config.yaml
num_hidden_layers: 13
hidden_size: 320
num_attention_heads: 5
num_key_value_heads: 5
head_dim: 64
intermediate_size: 1600
vocab_size: 10426
hidden_act: "squared_relu"
norm: "rmsnorm"
norm_place: "pre"
norm_eps: 1e-05
positions: "rope"
rope_theta: 10000.0
rope_fraction: 0.5
qk_norm: true
attn_scale: 0.216
bias: "none"
tie_word_embeddings: false
parallel_block: false
extras: ["local attention windows", "shifted keys", "gated attention", "capped logits"]
init: "uniform"
init_std_qkv: 0.0153
init_std_o: 0.0
init_std_up: 0.0153
init_std_down: 0.0
optimizer: "muon_variant"
learning_rate: 0.00812
beta1: 0.93
weight_decay: 0.0
lr_head: 0.00496
warmup_steps: 0
schedule: "wsd"
decay_fraction: 0.657
decay_shape: "linear"
final_lr_fraction: 0.0
batch_tokens: 131072
max_seq_len: 2048
doc_mask: true
train_tokens: 800000000
max_steps: 6104
dataset: "wikipedia_en"
Each number is 128 + 32 x the weight over its row's rms, rounded and kept within 0 to 255. Layers, rows and columns count from 0. Numbers have three digits each. The size before them is the row's rms in percent of the matrix's.

# layer 9 MLP down (transposed), 1600x320, rms 0.0526, rows 845-865, columns 160-319
100:123151098080135031079120122129129127153131122124082038183115174133137134127137089140107108054120146088170136105091095065106122116162142150132157070135124166107121098111116112104110103100187132145097151158201112092094093146143153183103170065076081140144141124146139082129096120109129151087165110113106114159169162129105104116116106102129131093156102138080114122101091060108145090070099150107047101152056089132176113100054155111157132143149129112120134177127156126144093129143114112
102:146155087126155093139099102093135106049167112121094135104104161099125128111083164131123047102120111176181096123162109167166113106125149098177202118167158056163143113156132122129166107073059157147153120133073137142138165115150065121091104103104197145078199151112130143119135147130094080132130091084070182112073086138108062121117119081121123107154123062127201059112145127143135160118130095115153116092109166170125107160151116156143115113125108134140088139160136168126171131141142067
094:168198083157095155084082118137078136134139116172144135100102089143133162155147164128150122139118124118097169100157144139144043177089173162093155156079080176120126098092171133143127125097094148126150158166113095045086150123086081145154153105171165113155147090104144180121086155089071122156103126104156180135114148191151130120139112095127174162163154099132066146082121105123182168167152113145183122126109119127129115082090153149107122145059075127114124150123136165158156115139086122
094:170125161145141116142117122177149152118104108092107140231133107113154142091147169138158148115141142132149088172115135166119139108153045068125162142083124119125158104118126068135140115166108135060116096080090139096139172132124113114110125098133136074145174153099161136142141120118081123157125098116174128133175068123082092090210185091133149127133072157104099201093103109109219072127169130125162190185092135144113091151139113132182082133063084147124092140176118137117149176113139127
097:100153081122115124153126102142117132082083189106162095100112155090090148112180118063120113144163102165213094082140143128114105071068159157141140088148111189086179121137087097163119101138085148166108111077166175085115124112096138130154118123128152075144130144120150157071139158076146158111134113146144149129117127132142128149166120107177175104145135084093132195162120155137088199123119126125179140122137116117149159138167070117176076113124194133138111143114096164200170154177131170
092:067144101152116183118049154148119111100132155156138177083153116124161146140154168131160128151117175092131148182115102204153141135101094216167159087124116175146147102169128177137103092126145083087146108181105149062093124128109173097101073109150115090136055137156140134128149114083159122147202129129120155101105149160114138153171144133116087195128116123107124131151107145163109082123069149174085136103112114123078134166064141122088101046118129129142129117052172113125157084140139099
095:138125140123136098139146095105040127164150131124141071099146099088097096136137140180126103134126093164085157124076140075145079136120126071207157141129122118192122155166145096159130079084140132154148170158112103148148159134138205137126140175127133175112134089120127107153119151127052127103068173154121162094183053113089131168126132085108090119133125092112109125107108169119147173127162092121148080148125091148095159076137152123089127146130110136143145109109181144089131179174166150
098:174138138127107148121146090154115091190191150084114176087116086105132129149099134123143080135171170098097118134084180110134102140178134113083154105121087082107074114083120128115150146106152098163132178111136120100160127105112132146133157131134147186118137144166157137074198133108111134126146078155154169115118183154188143079162108144135090073122097084110147128112159117141113183094115170138184133179106127183121127145202122134116099127101144169136101131121135096100143087093156087
092:162174101166103095117141108154161161115119133165112128140099153135139078063085172119085122117130095148160160117149091082137183148089152141118075105140092114120123134107198174101149138135129135138093157123131106105129116092168089192130164128136126086131153105148088088129142141122112116156141095206089172131125175129092161131150208073113089138119130143245147124127115154064116119162142099100128092123128086106179111169102113150075136107168092087139121067133129137101092094102140124
103:129110064129165136128177178142084131146157255079113140139154125119123115169063135102095115094085135072138137121139083135174119138105150114168190131079107109128149124193161123155208092177085161126134108117115118144027146141137118148149184061124110140093111050139115173151209100133101166160132134114153119116164111146182129124092130133106176134155155172236080085188137108144096149153105173119101152082171162129143170105119121089119116112062081146096088128152130151083148129150082134
097:131150145163120150091109106093174079088136102076149082062100159173124126133136148100138044124115092166043167123089088080131113136184126057110162087145167094083182135110123085202161134114086172143141090130129108147072117154189090164140107159127122111105085140116095131100120157117140188152091089116114134157110094137137163182186141137188116163173114134234153148145164107112092172135133168129124153068173184115103152119125099091104101138115145131129123069135106133141131095133071126
098:174135111108189120071170104174129176134161104112111188051160104103116125146123113093089127127152161138142104129102136149092127084116167135102109107071184100107097159107127153066130132091136122039165080190202115133068131096139144091133133133157121097120169064133147172093135153125081110119078140111146120139119101077066111112132128162158115107091118131121082081024167143106178129117128108149104126164149125099130189123153164110145146117149206134061130119155117098104106118081117120
108:162110172133079130088163141068108152074135086113159077119153093102136082104176142145082193187175104091111118082042111038105145156127118052131170127085128105189125172097125151107145176121158114089064163075135131127112065146157120173189131163171106138198144102128041100105145072104123105193168145173181094128146185130154159139090170141149169130068086105120064181098111134171140080126146131130121122149085080132114127156078181091172104145149081133135176105155157107116139130108161131
098:136093114179122126132100062116152074104153125102117126102145141157123054137134147115067100137120122108104102116073084099099123118180153086109051198121164073129094167144104128117093145208116057133135136126178139153081095139139171098138181100131154059116186105176089105138145109125123078124127127126110141101092190142126169107100137136067084090102150149132108221102102156130153121161202139138144194180154107119222113100101136080138099128088178131146137173130113095147153102115129128
100:121137132121114144121118154164190119096195149166079176177113034123124095176120129143121118166152165124115091142147086110170157197151086077137112055163064051116145128125116155141124184172067143142140168097138092112125132129175179115182153097139144136133116132133085070158155114122155175165102116088124138102109180154111103106174170147106153099111165081114076121169136105107129147170121160118134154118161100089122099143076136147130100159164088138092123092109143129164089164087146151
107:144106141166094136158083114118128131148176127163145095128065143126150185137076182121083134118068165147099101162181170132185135137171137152184167154107130102110112112095140148117183100053131183176190112122154110166148121127151091116172114097186104165091139115155132123112089114133113212152144087127143154185162163106132089105194110150087162157084115119141111147074134072111151136104107160126115098080164142144162178143108122132140138141112083143152113103080136194142130126093118104
097:109097129176109152101153080167154105125054124145131119088144105102149144090151174122101163151120075091198090110102064186116143110132122147077113203153173137119157139107122121109167090171078141125085141118098181083097111116134103104134151153150121105125148110155135124153169162214107111115192104139088155137166155180105157166085182159125084054082091145146155152061103113137094156121123122092139081157167137119130095167132147172109102161145118143104109116067133087117092131098157111
099:133133111149170125101123110098142141116139188129164187096175129158106154197152095056043137115112091163129130180129116179112079157127098081092206120080109147172161172175077117123191132162103189129120065129096117104151123118086151163150162098116155160115099141096112065156182112077135164086132112089188134142124176147091112184126144128148116106119097141140087130153134046127126160126133119109126161149186202161132167156170121121163136113124156089153094152077063180154055160106191141
107:123140115102090128171087144105127152148152139170143148115130114142129089118180108123165171126095101124188103103162152169179159111135090088091151081159185206140141118102075124141154114109184055174154121112111175136100114190112057133145095122141129127116140083143132100113175088130116088121144133112126161144176152151185142126062106162157086163099207164139104063140150190129148095176093157079101081100119130197101067136155184170087184138107150074166105137061166132128132092163092121
099:151166200086164124136138152138126122086123156116195134098150127120075160060110151138163159133090137126046152141145129077132136157116149135173077122152163127133170177166139133123126086182130111188154133145162124164165129100108127119164083115100062175104100065143102105071076109068164127147169115128097161153137105103135098108110115106102106125117148144104124133153147104138151158136112095107184117082147151125109129150118176150138083128117167166084087155141169101098086130088127135
104:156192157120058158168128041165094166143081150158105139145155117140135087137148129153070113121104088119147141168112114165107138197166115167140177115127142060129148116104146141132123142080136157206143120134107132180131164131114159130099144147129125090165147122134116124107079141121180182134124188104130132195134130123104174180156098080038129125191090135131090065126127165085077133088134152139122136102172106137096142105128148066130189164144141100087105119141111159083105171171078154
# layer 9 MLP up, 1600x320, rms 0.116, rows 846-865, columns 160-319
095:141177116185124089147117065118160141107117160107068105082125132107158094131091140145112079127123170188170090126167081144171149130081167092144204177193167097164166079131148162157199085068098138124117130081135090078161144113126153092078080141083155104058155153187096134154107138136117061156125124165133201157072092078148110168108104111142117091170134111069156114153193134166069137129104133070151113148133137105147125075154098105150147103139085148165108115150094164098111083167179092
097:162104128175065161133119158152080173154156138146164122139158151085201158129144114097126135132156113118098164126081122108087136126133113133115159118150112147128089075125183131179127088131135164112117161186125100085044115193149128074167142074127132193146153150125130152091185084095126139166065108170084141088161131168140137172141144151074149147107131168133097125093150108098064097157117102159172151141093144121147152064120122074089183152109106149153096124112096101146112141061124131
097:164118132144131169148128148155155139098162114082157126096172160108114099163123196134221142147114110176159087117060153140163107137144153081166084096095139094150180057151093113129189124092098124114099110100138144167136163146113094140143123084158159133109125201106142116108140097113139129078179131198184099130101155069100091170151152136147160164172159158102119145127114130155146170119163086136167092102108188112130131088089148083131119189099108169160093062152116121119096173115177123
097:132062062073124100156128118084114144130080115106173047144167117070149137147160133147031128117145152099133110097091072109172149126086129158156116117184079153128082112151092095150120111139153179149156117147124069143171091199120139138115146112092124110088080128109171156130134125121148141098132180103124159131121132139157113115106180161094136107134088065070187104174109109122101087128181111132127140062084116120138119113136105126138147158085182127092153049106145157125163083187145099
097:105139153090100165102073195101117094181099127083055127098158135116118144141095160146163136127115132150116190149084101147123160104169129192160130083116131095138171102194154110080139062100062086119129112127105114142114188112200167099108165152159118092111127103096132093188131116105108102113186062139163148109139159153172148198119116180103156154132113128097129149158131146164078111078144056139142104158083140116073100135090156079130098096142140155162131130134153142106115193175069130
103:115146136045134088186152115127054167116148125124101121125145081130189069086214092123138098112124078169108113158073119150094173131136068147108120172163154071127109115073183113137135120114102104110104139110183127150167099113132178166080089165129075094121148171079115142106181149135141079124098164131061133088070100171081135114175200043124117126153138164116111062082124157112138104120158099135174161171143171115123149128177131137145125170137186167191104071134111184115129092158198106
095:160122124153161096164117065158122121182161081121136108157121104133148113101096066209157149081130172103087161073130121170179079100162181166127110092170147169118082137121125224150083099161118103131189154107128128136104109101172084109149126102085117109116146170156128108131162110157105134170126161127101156077132186145123149141131108151131179121177106143159142106154130173143179158101129151167154164143132129063146135157076092131085104129122165136136099151105204052097105087136155101
090:148119109166109088142079182081156077115087159147049192099166165147126083128126146074121107142134118028166169128146102099144159120114159149103100096146124140153127146103162101123164182144103126122055100136139111111146180112155164169103177089119145165123123153147121141154168070195128101145147120125109147075134103139124087154112029136203082101076159138158132121153138171129117135115144107134117159103190059119127141133095174112147175123183142129113148067162149138156110114126172168
100:120121157167125090089070140113108140080135143114082111119110102099139160106151139140180108177174112114100126089107137152073112146167114149172142139126071071143135104098170116105124111113197111144152077117141139108173160145093170128061111167047081117142120189171157130109071097126212091161167144148177158071153115102141143114114093141102172178129134123107117116172136101148122117150144153131145095157092134103122180094152109149165052199131144081086204130125074120096097090141138144
095:157139162172152118184128167156153130148148136133168126098128122128139108059195095132175107098108131128133111089145091119082190116125121132098132124135144079104083149107124137147098145152159191137129080165156087124105096114147179090030108155105156147100128124109104061158162160164101102103086132064132140148160138114085121193116149104202134207198158125141154084071114141154112132133147112090194095121172054104103131151128179121120145164149112127170102090113101065135155064156092144
101:125091126176140115093122132164154104162112135088171127083124145141135125144145094154088139096158137122151117180147082106109135148066167146138095097133133072133082195121105133113186184122208057116106081154202133126130111156063177123169113127140128107128159110107123122139093224115089110145107173117189146194108154101098065077149148126131099064096125136157150111093145157083155129084112112190162165114168174133129133200132130169102105115100164147016089150134070117128107156087131125
106:120122138082157115117180147136076119178115163118088132125106118169137134186134150080117113087116150065079103115118045158118158127094077099100128143161110115113094092130033154121159164171116138163160130080097112084116155111162110127175074151156058148095116133116109138131091130089147089180130176071185134138068197180086122171157115126140131161080086081127168109080152186084093101107138196128125083114142131122136094130083113129150177129107117138148134159118125118134157149104133132
095:115078085103077183130169105149171129196176093164162089149066119127113072109064106181179119153176144126134082151156152124140114081119162117123095101091140135116122071122098133148169132137080151103183114114145123158148079106141142135062097141142103098177125111087095135107153105104174126122075129100119171174138119148081137151148151167038142146147151116122104185140165112174110123125113127117125126228084155140133126146099147133148156151159141162112084131182194117096121148163144141
100:101150146099101128092121143125076137060127110113145146187152155164161168165115186128146141114106110096166129144082153106102091140104133142145109144118124109105109089184220138103095111097119075096126076111072105178125136145102122139176154063180204147067119120147107115110127176106115129098133108111140161159053114083124184124116085118107179143161208181108145129076116099080098102100142097108143138143142126150116113100135144181120167080167119166117142137099110200115163120150120165
108:161095189138156127130163124107166126127160129169131146130142106148161201156148078170096130103104120106126167140134121143105176119144129157117129123136168106149109126107116163125166083124164139114129107136152164085140140130093140111076138116114131102080094183081157095123165111171168151127120127134154063173181169101149148078202076144145119163120122151163087154087138148103145101159081092094116108184149165123127122159135176085118139143156076129160116084119104177172133092189152129
095:123108097184128125150145145123087103176151145114136137184120135122061078158108122099134110117156125153178099089094094105092175127136132091129122178108100132107109144127136157228185025195130108091126204164147123147128082068135085156129164118154160127123143086154170141109052147127134120111108152146134091153176101157158116149129128146130128099168158088147092124097106076157084130145095092098090174122132059160100083140153115105099165139152166179125114161163187142134129155076158144
101:105136122143187130086114147119127132155150152099087153198115124165174109115175108097079124147112113133098063092127109142101141130166141166207188148097147145156152112122116098146094168124171220064165061124132166110134130133172106106129112133085137149140133139105139086159145092103119145084142202082170084139111112165143165098110175169107126168111105144178131093111202129124136107093170116134143137128158107157133163114181164100090114140080097140168134102165078159104122133195140141
111:213104111127164047167133113060107160065158150120130148147086143166137086157155164084099124181127100142128081127131146147134208097124127163145202086164113166094126133124095129150132065098109095086151135143109185150132110133090153060051109138144170074191152129150153142134136177118173140095140136093152105117119091081134135086114128170067116186117143102137143161119084091110139142152091141120209123134109130089189130103101160139159131154164086150102112124138122126146091164122151155
100:102095156114134100118074185165130190082136100151120113200150139108088055108168145114150154092111136157163090087196073088115115161119169076145124094167094087091115106119131161126162151122108136122113122090195149129102138156074153122137159077123077121132119068092110212121138127112137101095234163132114147134055114101112094170050161119081131162072128089129105164143126107125171156148153159107122064100123111113108051130133130113110119116116148156125087170151120131130140106091053097
105:129164199080127075118087201145083172146117112141155144106173146107146151149154135201156125107183163176114092150108106127053134159130175125112121120121125110090143125087137105129058107169139127137114101136179115162095089150119168087083105120078151150123164247132132146137119111057170137151098171079105150162152136124078134131105132134102112081156084154134114102086073141127130159118130093096145141122164137130138136120110126086106151193114099165112090170162074128038201126120094083